Part of a small language model's weights: 18 layers, width 96.
Each number is 500 + 40 x the weight over its row's rms, rounded and kept within 0 to 999. Layers, rows and columns count from 0. Numbers have three digits each. The size before them is the row's rms in percent of the matrix's.

# gate: layer 2 MLP gate, 256x96, rms 0.117, rows 19-64, columns 0-95
# up: layer 2 MLP up, 256x96, rms 0.112, rows 19-64, columns 0-95
# down: layer 2 MLP down (transposed), 256x96, rms 0.11, rows 19-64, columns 0-95
gate19 125:449469462501417431441511463497478514491534459547463437489513534465490439479528482456490461578539462509527463556448515458484502505506473456497535474490414411540460581523493533502501514490489523533476484457567505495534520574486475417463532512523588540500487511513520573532411537519459506443
up19 124:473504459522432427445555482480503519502549438545493439494515582501500452486510468435518492575500472502528477556472490477499523519528486479520536490519419423551436586479456536489463493494508505524490496464475507502509523539466513415478520539535602514489475523509549619536459530535452541446
down19 137:495536496557483534492453490504483501453585444544499408404456424547541437514481458431510495522466573483466550542445590479546475486467502428528514577528490428520502464512545492535546484515451477496488496458540515511578501569519537519479565506452476499496516494498497443470442484495512503500
gate20 058:507489467558443442456523461467583572482538491420546487395484437497404506509513478496443552456476574446467516497501483530489504488483500508535463528537505498477465477423467548475555521556532558477513491543454465549485530547431503482480475498538482528527586542453529525464466496519563494472
up20 062:512518502574515492520545519534594488427557473454567460476494612414469486542514480558494553487496556471464482489457523477487488477505506500541449489547480535469500515439474501478586508550534547508528410519515551526499525534445523496449506520517509518573548523444491489583470482434537454489
down20 060:539428481547467511465504494467536601503537435492597493506538512499450505557534507592506632457493540451510488483466507537471465448564539462486456499505456502518495514452515507618577525517529509485479492476471532513453543553441514536460486494492501534527495501434495461502543495494492552523
gate21 095:559475510495511536445446484484463528552472525496464434451513493493502550518537459527601476447513484550451551471448476561471517499513524461532503480469488546530450489509528433506530578410554489508506489508483392545528506523497578482468470483557484483482466506450558460533509528403476449436
up21 103:465520492560528518501504527508545492468530525512542558502509482466462459498441517507387532513498549457510431551519484451513489522476488552470494520503526476468609517432509550500511396573450549512514497503549555480434470475542413511527539486428539496531504493540462513459469476578486573529
down21 105:484479573515507549527471482456484450539463481523540459438498475457490615553554448537602490490562473478506487456444432561493506492505486457532495471483534509548446487457502432488493565487532495507499497503435460518510474532457525480436461484629503538515493480466499499467524552468499415504
gate22 153:497536492564518499552462423487536547478512535542487492451552491423436520528542500549491480525508509442516450476441478518503449567490501483451519576449491457486496526393458425496480454492529519528524551522479472550424458531482499458457547484435606526491553487530486543443452533523489523517
up22 145:501523495551562503534483455498499538484517545525491522440539487435434525544529493525496458504496454417547428461508535509514452535493455537455533540450456469477524540399482481473502435526504484569507508529529489574478458511507518480435568453421611507525545516529482510427508568474468529509
down22 157:458556460568521508499452494609488546479505545567506460528569507469549532467508504494491552465460409463518513554482425508567427550534509438493499513459461500491510525519479494491561510539539477556506548565471553484507419466482510472503493472511593521491579482537485487545455572483517507514
gate23 051:484517539481546545466478548509526579429478519487549504512459532529491456572498514384478504461494567505557560493433505534475469503485492461474478507512539429526564494504514513518499516506514518504494522478586502529481498593470526517460475450515525438510541480559374485521595532465496528549
up23 056:453506513453529540488449497519527606439492501515524530533463487523540500570500540551502634477449534553544507503464540496479478475459524500492503487456516519547615509482494436518501504486518505479484551479613537561477487585509545505516537497501538462538496502570450490568510553521479527526
down23 049:442472550565500500490477480437466465605491543422476555455501440521478544503494509519456475472501498545462509487555521520471565488473476551537412532495434441418455523528533468493542503480479532463555424471483456471507458449536528480485497455491487535485496483435529492439551451517585486446
gate24 029:490483491495487487482579528495440456514483478479503507441480499588586520488508507503448439492506464503435480541485458548488510500339530543514483499495525510513460504520498536520491487494468527481567522533564503469575496514525462508534585471451487480537442452514513427428526519393487506458
up24 035:531511506501515443559514514485510498479513550498478520514477422521425479451479513606511498492525537501518567529477494361482502566546477449499491504492505557554465470538555492496476521455519509488446549390473536504480501496537510492517507603524481566569583484490482522538458495437472515517
down24 021:491450509504536451422442451485449523506565534507519458496443528485481553460480532528507490527490525517501488556439486551501400529539476500465432548612525547426513503569550442552499497554514475524461467525498486485479496421481477417461525473505503530541530581484472517549539509448476541512
gate25 118:465444461524498479493505447511493471522472495516489507533475474539452526443544526509528538407435500552477483469474553510464566571488512512421522457457483517467539489443531464554484502493484480425549482491567494459398480468516509536501574440528517556554485440506461418456521590479463478544
up25 118:507482493518571481511509545507503564557531440451540433431559476511547484527401475459440499493508550453470420466521346510461468506507563520501408477491556521481456470506444464466466497477538498505508456459448510488503523494456482512482534496466484494490487477522513508542530530582529491450
down25 105:460470480512502520506549483440470506485544471477583515495560467483538445448482446411480523559508449516550552489489510414517538506527472506598568504559544508494557544479524478449456440495445552510521511474521489536534569521547433488523534492498528494461528429470534541457462475532507594464
gate26 021:496544504479492499512523486509466490451485477477504526479533561484486521554457476574530463564497498463546457450497458575535466473541517554489507588432435380505509512481499517511465457587507546533534515543479390470561534480482483472462432486527470463495531522491543578550460478454514548478
up26 023:510526522455483537470467495519508560429513466521515474515504556557536501563537509406563518505544467437504492464490558528524477492419542565512563530547471505479396507501492484506474537566459473518529545531516515529422508546519490486527498464538459455478436501454438451462545506620528510473
down26 019:548550484471440506548475497446429490465510471451495491391542534600458551446431498516496517465534498572512500462507517574417497442524515548511506484517535435489519523515505490521514501495519439490565506448524553480541551524425458523464491555545439517503483536530447478457506505454534519430
gate27 118:500492506511512463493474476507479433452523507500475556419524413511534489572408447495480501457524546485478468507525442531561522474509470507518568438474550512561447473522521507460522402451517569474454472517480415528512517492537455569469526473495535521585531493405523485450532525507489497457
up27 123:518504500534497440474456459482495466468522552499472532441536426486502463586414456485476499477532568528486439491495422489549511472528512471527556465471547487533475486501507490475527408448529559453440465501470417580471506540525469547475503512497530552573540466408532505495544489517517438461
down27 122:487551515588469499445449497549486484477493568541457470473492492470466460503408511515495479513459526520490406547467500475506434493504519474496500495513535443452511561515549523481640499507507534546532505535400449531518467484531509491549500492450456473487525565451535475564558479493563504561
gate28 053:577486507557496534417516434517568480450503516501510464541542513550513475476539493520554511519503485462480541566525488436508467532561482450513526487494419537473499507541469419486428507484525477488526506476561502528568475534477500509483517542531480604565450519486576478481443502419496599470
up28 056:455500505468507500501420599482494541498496484487500541467447503478539563582537475448457472488488482535514511447489499587506492518412521582480467503471528452475570514450498472541555530514507453512508498476501436450474530497491556492508460395466506426440514487499487487536523518566465391518
down28 045:474552508444446450536511484504500515551528562457459510476505525504536501517471488514495511503449461553505505534457413507492517535432620493506495485544523463511526473519511485413533620534476523491537443516523541422453498470512530472460511556551500422476502527515449561575553553536546523481
gate29 028:464477502380462499470459391481500476384479486507467518520499490481499516499541527498496523502548484478410506492488558491501477506513449565510451425523522473474528465527443484491499478510504506499524507546488497465604534476540536502505397469467439569470463524494481565443526490581453493487
up29 027:523517460471526499443523545477575517572496392508545474508505473505523517471464516380492480563470476535463475481532484482448549566533573574503496520523490515514471477513433452492493495538487487492541467486509456433439499534432482472539520415525465450500521502570524571468478496447555445519
down29 025:523489469459504612507484554538575599445502496504517445516507541498483482506442500538449483487441456520530478507527498536472479491484494469531525479488455532559444527415486469442478462478519453518477585530415550500467480513470535497447512473503516511465543455401460498557442560463564475515
gate30 032:522528478492485458478578570509517474489512496435515486458459434445512521480453509371437419485513530460521521453527467473494498534524423453539463466515532471558405476539459482489481599459511547466517538460454482568460539517499504528536565556457475468482484519461473520505480467502522526459
up30 034:531501490461500466592533532530473447505517509468479498495452453520548565483477530539506562540510465450439546519522585599508526514532428457495504500467466548472602440526523489486447526523451499500519511424472505420488492500506500485540538468522499497498635488488520505536462494436456446500
down30 026:576469467514556509532556519433469541461457557500469472529541524493540515541523519438568498469512473487475510571499583492501505499514508506445484410453487550520485450493486535463488564529529519427466494492479435440536476480518557485489569493534450513473505403496477527566412458528466564542
gate31 059:450464464512555517455479440512510504555488566508542497416531522471404484509535501441436502474527525431483522453436390529527500506575561553520462521480563464499448529466483499486521514477554518504401488500468489544484518518468504500515520472455491493461548479494481474407532524572485559465
up31 060:435445485541519500440487432517509450526512563502521503422540573466438490583498500442458542457521467398490441479450446512506500510489615569514483516485587499489444515448511494493575537513522472503458487478496518505474519506452505509498479579495513441468566489487501469471512531542511507439
down31 053:501452494504556506474535503451518481452432550500508478424475559430418545533436472520485581509515575433488477511493515565481503504480534529503515520421474500507507510458581474543522487482494505504512421506535500534457556458484476414546556509425578451500556442483505515498419506518470501494
gate32 043:481493504433522477550538429512387518503505471493481471508498484488510493460480517450498570499522503497411431626464561542503487525550542397505524500503480495509455541484521582522491543505518517507588523489466550492436507460498494483503494577445488449476434515482493484454442544538488536489
up32 038:546470513503536434541482471529509510540464442506459510511509436501527512470558501429508473545525508570461571438566521461512531500456482478489478505512517567508508465547532500477469445457527517456593527474529574471508494441532506463537522521527481402468543490517519549404468475575457405518
down32 026:500528475423458490542514580536475526437482531431546531471513561481508467491486452456512516451546475475589562568552461462557543488424449506549452498529470513489500495576452433532470470485494473537487546452522485536456539516489518525508567573516454536487561507504507482517482441437504427524
gate33 093:511487501508504463533503573507482517449476476496459494514485526479540455520476503592542545544470480531531556464503518471461537479462444517550510508473523591523458457484564612496478422465538501461534533452451494500445479451523571461501518493424470578554631508499460518525520487485523485523
up33 089:527506516432445527526484533469566505479505521490521535511531490433476563484549460405498485525522490473432512521471441547547477440511479530450446451521466467462534485502477440484506513494477499549505462518621544443517504562490456533500517445604490479485449512510513461397524461429458492504
down33 080:464486474468533495448504545538509505495455473486430475573405531501493453485457553585533510561513538483497486461552477439493476504539470513575507500444502555480462445490503559455473440460529485505459544505458558541514456551532582464470444523407461494498468516475459530587514547548500489468
gate34 087:555499440483479472470512452450503492465538565452524424491543500502514491437463430464553435450572552463435488505514492536557486517489497472468475422513568478460592508492521539473482401464494519535509515470484481508512509520546524524520401483517492542481467509454400473462485468513501554440
up34 094:536537438417479449485441424482482469475520556470528431494517482517511501405488444427594389548572555513479470457496489563538500533486505482488483465508528528431491499473486500453471529502469527532514510442534495504490516472520524513549498515494476537423522468470456484474479465584489575459
down34 095:445496470502453406508514462447433459535507552486543453535535505543479530416508402455588465520479529518451455500459517535514472496451506500447429509467559445463515512496457498516448547539420504521554425490491493470507478493491488485569514577460515538507464446490477473467414505495503541498
gate35 086:514486517578496598533509485521519445582483562486460467547526502546476523487502495499513479494453518524475449579542517499476536477404458432493532440517501551580522447560556518502479450460558547509576511414539471488578485514527444519509504496505474514555489517511479429444524488501469452522
up35 087:417480473468532423472522459484509480462533502539538508464514515353473502500447503537497560465561457448531499485441505487503488526546507519514472571471486512426477557450472472490547501542435495496402479557512581493508514471464531477476521521488554462499557468483521582571484541492527488507
down35 080:509519573478431477564458496509562395566488513468567500556414566488501503543514492490498429501470519498557476486540495491476533573498496497505474465548564568524500483467515534521508467521560467517566533488497485472533503551511473535440505435526489556473457621465480473426482496468478495478
gate36 156:555521474464451506526513561486504490489541480499506455579476461511440491511552511496451500556500463573526488484481547487510529383445495513539495477485423492530465516448522513500543490592537494551481474513476454494456514473564484415507491511505586522612513549522507491553529563455526419492
up36 154:506494462497504473504518436523597540495559455460536451466545555541489461513509512494475528612499478511491491497579532539477556536497453488602547553524497479542472550462459511457481491551484536466472565508452495567489562484463506461494567545568520506514570516488544569549440481484529480470
down36 151:472532436573468471456456482489412484501541441504443458420503516519509429536495446464472591533424517490467505488465540501519506452480549513563548496529457476593494550458491497470492501538510522473497510460545458463486553585504530488445531512506484510528523522573523548579548534564487506465
gate37 046:520538513397481484501510532498532544524502461468492525518498518500578503432534503557517510574536526450425567430463470462512483514480467499504492569562427504458530477511505538489494515485479485490472505437526489407560475509506477489515471514579503426385499530490513557548567468485505586513
up37 044:518506511505441613542501540536497533542455464514478532539453515471528514455530508598535447520481502494440587468432454496496460457534541425467509529544492484483466531495476487460530480439509513500508469490431516403540487545542448478485440549460505520464451518507560514585574475516500546506
down37 034:559456481485503614516563531554492465459475501477513574515501523474549482457518477487556385521495505467512465489482500539468519544561477458537477502555485513470526519495535486498472481409540525391488474534534436546478520478472511520516424590501578520484435503472572522533519512497540500497
gate38 124:612462489454536469518499515531532485465526586495507482582431518512469516546463474473477523505501553509577532589466546518523548554464456461510515473492493536550473479470483464491403560529524495436589532547515501528452504531554552483484536463496540490430517502433481541479483518523474479437
up38 123:608495483449534483508505479508574465475538555491522484592452481469451518550510468438467551514535571527545579564518522558533508548433459456504519461511443532541558463468484465496454506504515471449494513575557499566493546482524545474493498495551544511436506493423495559471477527509505508453
down38 124:534493537535493524460470411498545451493522519489484502519482495508463506518538446438477502586550503465538551564444498461519490492468517536507512437527519535515475495492491462506466537566481475383559516522482514520528447543579545422545518511486481521433472431399511576524484547506460441461
gate39 026:467496497501482525570484527470459525523478581526501522525466515402551525547571521569461521532466492500471599589528560555548519487489453514506481479457527520483439488479499469540526493482503496473524479514433477545432489453469555470516459469468528481572581499462503500602531488497495413524
up39 030:502509509409520455492517666515461499529497472476493541510497437491492490498393520443480507486502459507448526465517427439478502510624550514477479529526549460542537528504516466519500546540506519532482524466566516489460504561530558525500498531462471446469472500485548531458452506447509460487
down39 020:581495556550551459538537463465553481494510543551475497532510439493475485525459531506456504561562462481494530553573502595498470503509452494534471525412485473482506484533400552448448537505436429447433522565536443495500511521512458522528500536497442438475473544522490461465541502482526467524
gate40 188:577427476509527430485534453537496525447501484519474466558530547578431491559466515546520518528496500565454527531488510549496568535512490456486535496527402520534517560504499466469535471522488539500525439509484494519466513494470410469474467516564527575527463587492510491504464495525596454430
up40 180:562449449473514469458565477502532500429508482490468410542504560549474497520465487560538547518493502577473456513496517507501570517525463453518575464523434537554488554500514514450506454553458578474487495556525420526500537542475464472466537523572539545516502550484510553493527430494576510456
down40 198:502460382533534533465489473480499487438525488499478419509505507531456451537458453520461551497470532529487529520529508537500534514451440475538490458543436531506520523518564440468541541551461582435481474504501428540508485565470433444454502544537588519490507580450506469472452456457514516482
gate41 047:467533499535482523444515560516523553532499516496506497487505455461407547513516485590447549387449508455581392503514513607520539475488502521479523485451498508545475487471496448488526473529526509538492542488486493493602524568526466523481504458553532566530501485503469439466489512528500430503
up41 043:497517526583476512474441533516456551493488511507499552498506475526428496546514507572460465398476578501552471482541459553500491480460583535463538562489509417505547505490505457514556545502512542575452528531560585531490522589559525534511515458526490461530473452528477431499539516488489473503
down41 040:547506566521492552505515527502465430513481521491531528420533471482444486583429477504458483450467528507453516466487527510496475543550528465499499450504483486415458520528584482558475473563415518458507479522533461478443516558475521501506525555517504498437463408443482428534520530521430421495
gate42 105:477517469485471499509569473452533429480435467533475493572496502474531526416523501526560492525498491551534573401557486449550536433519569412488559484520430540553494483490500481478485545530469489517520427569460482451529503539546499529558490500551474494483515512516543512528540416480513563513
up42 103:475497446465477493521552493464499448486478494560497540566467546505581523427490498518545495477454475535503630451570533478536536510461537471487568487515459566544553484515497513490461554503454499533514485585509450489548522513505514521576540454579470489476475507556480456462450419448507526514
down42 116:499467459521460453552518485440548453467463528522443516499446438511509553469497465543488550440552524542498515430519495491528526486468535421511548496577450535529492517479457492441574581541451492531524470548471509468547513516509488523561502444607455506487558579505450495538437485480490510552
gate43 165:539471497522462441467506481605548522509535515521548511488457549525477484535550423495478524497448482476454559533560468568535553468501558599516519514483444567536507585515558449457542541482474497545452416495508466523544472533534542548496470468448529583560510507487482522502483496487546514511
up43 157:557458494499461448460537519616534504499531505523551518501456565543475496522562412496486504488442461495474572501556463548538554470516554599526532525487452550539515584513560434450535542479474487535460426492508473512550471513527534550511476467452532562553497505488495534525496503501539542506
down43 158:518489487521457488454489470651568521511550467492538514506450456559402490529552436463521478563471515502459525455496480519512510511520498575470535484534441507506504582529509458477533547470424521481455486503532532548567463505524589520489493455504521511488483483532506560435519494463574526513
gate44 060:531532517487506538451541425486496435443481453467484518519492495492466433451478484467592472470502567547447495452510544392504495482533453486486522521516496487508540536579466458512491474567462515452451542487512426536547469483512470517490497504532524573510499519537461515546568439444575583549
up44 058:522536516504498581464540420457535517447518447511462531608455496520509511509509461536624458518461538514503501491498464441528442481508440435484533484572460511504539531532463449534496537550489539435495556485500393566542490489481503508500440530544511536507523498484544507498574500504547538522
down44 061:481496494562514489528559444445545498416416479503601440410513478475467534503513498427422487484538493504558503580493457516550514479506396520534501522441523508537477513478540534519419518494541500462478430483529494518516521482485434471512455507478478473434513518489592497523526459493473486523
gate45 084:544480490477506501503516502478501601540501562517480524502530470495569592538507538507564488462514564511503538463518509525518571445486446518450489464502543548558553511427516540477490408483526553528450545431560434454496490498491511551470458449458532522542434485507453446534510491497427564520
up45 103:487487511508534446459464450461521407449516453481524476532461508463450433443463504399509460598547474523492571459512507483487447426513532483498481544555480448467517465540479532516572535519467457477485535476576531578499494471474487471515502567512492474412556490476468552480520476484501439510
down45 089:475497530497501467481496482406556392481521456440570521499502447483455381470506494460481520527522432490471469468427522497445380497457474464527495530498471509496551520549454523499512542484461450515509507534543486549547535513501501513496463579565472535486533494457481551483504406490485496520
gate46 085:486484473422531528528539484535517453557493489537448450475500505473462456513568540495523527541488471523514498449508545465514486458492492513503495530527469480455572534449501514545596523556474521422508562459568473578497487553465457519479527572405584565547430478515470493487440465541459519501
up46 087:531509457430575501492534477532543432520523494519480465424530476518472442486542499437488484542477466510554499466521619489489502507472478462506502513507505514505537512484465537529603558566486502433552563425501468540478507582454459507484460556472571561553512473504434492513453472539481492456
down46 092:416554548546495532509481472482583501483570504490540554473500487558524471535541530515474484487500447471498550484525510497459552511484497467491489503517532499512461536533479561475414422498512511511402525546493545588443543473472534456464509537466452427543511497564477521591561459425493477457
gate47 025:526556504452489503531509484515598489524479507446516538492487518573385460529494507419551432518489500475642473529539444503485485485480502502517523478518514481528493467489485517489523561535536524512448500504430511572576528456501525491526549550534449548477579514522559503486581480472537491509
up47 024:477571495531480531468527419464468563462468474499480523497487538464386519525550527403468526483401512515478551483494527467473514457504426564519536558506505440484526505515519516513500561562522566525525548556477467593514498527529499473542496534421498514474459516508564542503552482505453506543
down47 021:621490479495475469487577485563524463522543441507503471431491466503481502513466480462468567483577559472535501534550464511487494504490465464541512535469454506595469507449451485462512553473420444433438502552475526532540536496434493521446469473529558511475482524541524547489489492479577446460
gate48 176:498507456524519497482514481506487449499523531560517532485533576508498544463510494449501506559488522524538560552487496513507524546573495523565609487471584492545523418530575557427486467523496498486425501557470540537492548602468447506484520454456491475501507550556434515574509502518479520441
up48 197:483481471521483532530402545517523503502512531545511566431518544545469560519509492531402482564501478493487426542434416583525452477500499544504522540475509511514414503445509501452543456464438443594461512536530515451486473523507473451507468447484508462529490511514509507509437539579474514464
down48 161:537551516521550514500419459453512524517495460564548525483495509559480558464487434489437489558455541534518546467460437528469517486493495532522483562501562495483463466495573538452464420484442422490460511529541548490472555519512498469489568418421515473500462513465514476518460522576512510416
gate49 022:544516457558480518537511592507439484488466525474511544512499523505504558465465486523498501408494573471449455533466551532485489460476504505487469513469527501499445515465526500509483514484467507502535543487407578458486505402499504487491372563604489486542471504485519506410585518526474509488
up49 020:455477537446489465590497625530408488549474473505494505499463469462533450506465506509501510518488522486491573500519424439510472520541508464486464506554521399475463513503456482492512474504509466474441557513493546618501522514458518506447417441491473481473536482501455499409507513525546500526
down49 017:503566488486506487510503552548417423467438436558472526510486459502570494566469484490532506516498491472456550477510437509526518497531455510562520453543481484499544444464480419540498500588473460466457509433522481497625525480530477488550599487495526443516443524513456548494544503507528503470
gate50 095:486471493499517571519515465522535522546483449491528493553488443500519491429624435514458471505520515451432540516448417438510460464449504516478458509522553623449537513491458426471507519442526480510506510551475519507464487560522437469463487451487519475520433476551528483498544473473531557505
up50 102:516511504502492444457474505493494473439523563502465518452522551479479505576393578501540555499480496549523450485568589536477549543573515478531538495485462381559491457525544569520515495547486513471500508462541465488524508431480579499534519520490487552497546523443483526470437505544479465490
down50 102:515492479445472492543507533393406470505479538510432461555504481449487520513501512476500475469470496505422487472470522485469487553498623598453482482498530395493463509518552524469504544523539473471488487477458473423522425501472540530499446461467513561531543526469504505540536508490489451434
gate51 143:483602528484518480458515521558507521560524509495613499502431465456426460512514498514522519487482456448508473479521485571561452484520462514501517457510464526455525501510510442458507450512514451569440509462482446546537558541531510562560532477497549596476438473526516573561473452502469469504
up51 145:474598531469503473475501499561461538564518512501615503492441474456450469525527495508501521487481463441523460498507488579565456498516459530497517448493471528439493502504532446459490458507516467573449498464478474549532561538533510570561539483481547608498444473525521568576479457491461489504
down51 147:415513523465455524529508549611526542480485506546579523496478456497411483510517514549497516535480471444407430516502515519518456508479497487444505497501435519485433480539534477444558437536485443510479558498441474491525562509484574542588538515542496498462461443556496544486461478498483480513
gate52 085:484493509486500527419445492492479471533506583463537530573417508512503451429483492529511507548569510453542578471457539587529459515535392516474521473467513432559484478503511499478482496483467454510480536527559486564483521584438467485492460491500528579532549442463488516430528508494521488503
up52 083:478483510537527514458453534499480480542518549447544523572443516506491468434493502522493476550557528447515588448463510590521450489481391527484505479470518455552401478499492461466415502475464484510462537532556514562479511531409464495499505478471505575489516452469543514430517509487561481483
down52 085:472498475481498461543437525463468459556552524429505507525425518557530488439434526515504502541511518450478573461480570544489408463450472515532588430439521426548486446565495485459459488451507475548487533528541516497462484507441494526520484534461524573452524418504521521519500508489554481513
gate53 090:509463460557515535390458419459515496499505519463486433520523451506551515465444499508518536490528499529522567501545505497503502536502477494510504533504483492593521456545565479517448471515545565430478466354510458514584538489494529520504514436494522524481552518429480479460501467479438523450
up53 104:492488480565491560428466415468490479474495513498467449522509454508592541485482515484532544530536449547549547498556535470527520499501488494514493541497450500565551453536560484518467450503542563465465485395512431482607524489523535518509563424474556485517534527444490499485550471461448530472
down53 099:497554556561529554505507472561571550501520460517424489516527450569481504419411495529555434480502499543523429583492496437519478436543433530518443490491474534464511525533490540502496528455503485504434526546528527487514508509470486463561529563546427458463460483503440536518473438503525530504
gate54 047:516521512426495509431503529504506507421473476547494583495478534455509510560514467472460453447510540440419535557519490457507530621506428506507556485476552489499510492465436479527478516506466500518521482514453408468475468429567503518502511444457474423496487513479484578504458517467484585512
up54 055:568490459565527528460507400474572559487528500448531469489495490506501506453474501461572552551563504498527490475556516599513519471555497466504485511534507513512515506505521478473480477492524554510474485556514414522532518612469506488495418538508520606545558506524511512472510447514512593473
down54 036:520522546461485486427554432468495481447527486484496553456530521439474566543530445523456491397525493519540476507548459458563542581523513495420547559532526552467503503441542568499540581531470497582570530515490481542569467507528504490517545472492456523509521533509508551534502552478486511475
gate55 030:485485539502496494470446402505513363570471508513494507518502509391455543526459526553491495486533437500485574510561544470530511515536514526466517503533533486494582511465489465508557469521485536517453492452605482514473531519526538501504464538450471472461410510516450570500447484457492478497
up55 029:474460476548531497491470493484617485546503526502469470569528512461467540442562515465533423455563419534501534468508603489509507551550442515480441492580470526503553483502458459532462504449502502533461486440465453472448502588505573487542498524480479495456543521513495540535453521461466526502
down55 022:542545488555435492478463468449516527432486512436530556496407529536479505440486504512475489504534551580498447525458537461442504505513613423538492421532514530508445522480522488533461492492567505505546533428550521463426451508526552507535558589523499487501508552489497466480528536477498504511
gate56 049:472479543468514518499469559438532430450483498506488516496533510434460506548480470562483469529518479419510467510466467472496477499478465496505503504487485513522445504421455524506604464497456427539518529607520553563558493482423483476450458593470507513501516479488499514567434542500488403460
up56 054:496515500435535527453490536480510477451494504499535491531502588423483487517457513570557461534545448463524549427497470417511473536576560492502517560514465556483423518499507473524566526470457455563544457464506546504540493463470479513506520585488527467462429518542514558588467497544458520481
down56 041:539480569463498447460526460525468583513474484540470512520533492555508536482526511492576521518449464556455501504521584508454485488543495477418539482512415492489534527508523474474421569508544488616528434482531526403464453518504504500532521413452475470497533483502489479507573453460477501510
gate57 090:563526521464457526554513488489545511525487562485513553538435567457520497465553536458519462614523493525589576511552573487495490444434433508505478513480498429535557473522529493512479595509527512533517539457478498474513476490495558477560450532480501487477553566500428512547510455464522536500
up57 087:540512543484476593580435470495607518511506508501522542483456461496499520590544527585546535540552516538485481512566548461526489496459531500517534465494514464540517529463512472499515530460510519551531506510420460559431453519521547496547541523462499578431432546487469470456437474504522530506
down57 072:525450448511533534451495535432491500402500487420495493499537519470499443462513450448466459567504477443523579529547529475509575447484517470540525513515553515457507485524505545459505507527533508550490451466500510497488573447510504488502504415410540529458519389466511467460539423514516471462
gate58 067:520512502512519573424604540478510512481500513477525453457528560350424477505495500558499512495473528465456408518464455446513486466486513480503509419547520434517492567498552573502536533586549453494521517575540500484466512502512496510470487488478518497511424492479462522483511503523516467484
up58 081:473501472492549496488429424506475524511506503521480497551519493503445513475500517521542501491500445528551519562502588541468511551530455513449505555447451505518414480496506463487489512432459526487519524474465426421578474522503474478519610593542484592593473507555503515493461474472461514501
down58 062:460505472487490455495444449544491503570526543465517535565479451517534515478473462479470487487529505519582498503507568544498520532478468561426489566465533498487460475413480430453451475463491530499463441471512528419612440522555481481476493547475481555544476513514499449524506433525440577485
gate59 108:514456466449562467578480525557578479476556485463502432509510537468481475482455494538547575579537458491474490503522491492540514511518476435560558474566586479555487567458456503465480521577479505466523531504438488469569545494429476493480538531486486470500521482459525568543541452502525554458
up59 122:496450520532500523494491487510519483527501525507503524486443529528551553538533526556510452491531487434581543436519548525583466438458452486496546456578569471459490489549494507493420489518449432519459571489471549470447471417503526474567508530529448478556477464516505496577530544537562548530
down59 106:495489556549507475465416557530493467490527508489491469467539491510448541540489585432506531553563526469494562507501547495491488480540481511560636532466575528495448485461476483534408452504431463507465509456503472451508563496578539449520548466534478451497466475486531496487477477565520529526
gate60 037:474497495472528503508469415552500500553553534529528522557487513554479487516498517446596539521464381462494506481497527559543495567483541475511530519484491493458474518487450467493521562467423466537541497494495556441473473584474498462548552584455560472573434506520518541565473519488474477471
up60 043:483502503497430520421532505486557422464513510479494509441528578504467474528523480521503497528569526478479484518485450538490526449548514562512494526546521525474577495556550585500578447576523452485459543503473462450527504464543513519489415464532467557472416529446525461497538510459581536484
down60 033:475481535494489502407549534517553508504557553438519559443515454521553461468449415511449541463509464516544469441547530547564515504477501562488516540518468513521500514486461538397444442530426550526515518530507557548596476495567534453451559529532506487544493464512490471493477519517479509526
gate61 077:509509457465446452482505480467582528536461508448495507525465450540494450460429506474453431452417536556508416478532495519526519457540497466473518470497463491589504486534569510486548533511528508439494464497472587477544542520517556548527507505554521488383557508452478513433522504506550490530
up61 078:518507463473435467476522448469589568521460498465505514500458514575493426456462487414463441480444552561466436509533464523518512446519490461477526497505448491586531474549569499489554541508510509427499494533514542510565538517507537556525497506555522512410506532460506523418518496483533560527
down61 096:489483481453446429553482545556511530526488500552525537489407494491468454492523496532477459573523478581500482406465494549457529497484504536459496543446507480458434456505508473549524537464529474504492517516438559439551503475491431520537512420534494387492497493438544477551543562506545507488
gate62 026:563552500475466504425544493523443575543475502508513456488513529490491482451548420544548462576469548513480567540489504528487503469465535529502535506455503529533540557540517506517485409454521513539494532553601532517492475424544461495486549500527472541515493505508560449548528527580578437527
up62 030:449509535542464530397458450538501481525510535539528514494508552426446501522565530451503518532494480476463491615486598520502487535484484465502534501508532509471467510481448480472558484507499531499503469470543468463363475542497483445492527463461530503497594474475456476539474515553409508515
down62 021:511458475474445551540407489411529527463506512514429496480470473515566486521501446531468473532512496554557429453556551481526467510557453472513543467469447520573555506499535456519518499434523449468492486520487460436483564532515555549484512516470467410485558521459470474442545479540534476439
gate63 030:468456503466536503432476389487503525498490503517488546557487486572548536486425490632526509446501520456455554410513531581474517523449439532525515525493507571490513499496501459493546460503468485542530518542444487498476484509474515500498588488545521531509578472507512505515511558577500436519
up63 032:553501494425520562459534575504527562515476462516520459430504476604561507501519490540567507459460471498473445507502489429491512473468548427499561501544452455505533509502539509496525551550489526486540493570465508505556502407539432479493521627501494528489529531493527522496511517473552556481
down63 023:500556488502545490540471560512544461444467516552486457490566518443540499460432518431479526598494494513537549451459504497521490521419518428583494420497484533459457528470497472508520520458518559545469481483480491438533574498517492511529567521503472494447472469417499477420555530484510438534
gate64 124:551518476435574464485486521524456487475568465493543481556499560521551492481419512497562513572521541523514520456455509532536532503455505517500506416519479475525516481549517458486501560535459516427512480530505478543491498530477509497480448498598575583486443502437560497407509408509482455495
up64 141:512575502469552466446467436502439487538541498489536509534461522533543480486446514485520566535516560497520571529448520494492518512495536489510498420515447477526492443537509503494460521496470520462551498564542469464480494454562553490493466533606525637546454485442511478525539429520447445500
down64 132:509552550499529444480522471508451464499486464493496508515420569499517477468444478519500491527538549469532607510465431484452486453518573515506485389498478542536529465586441478514539506495490480530562477497470525457491497400579539520490530566536469564543493495472462490475517452537445456530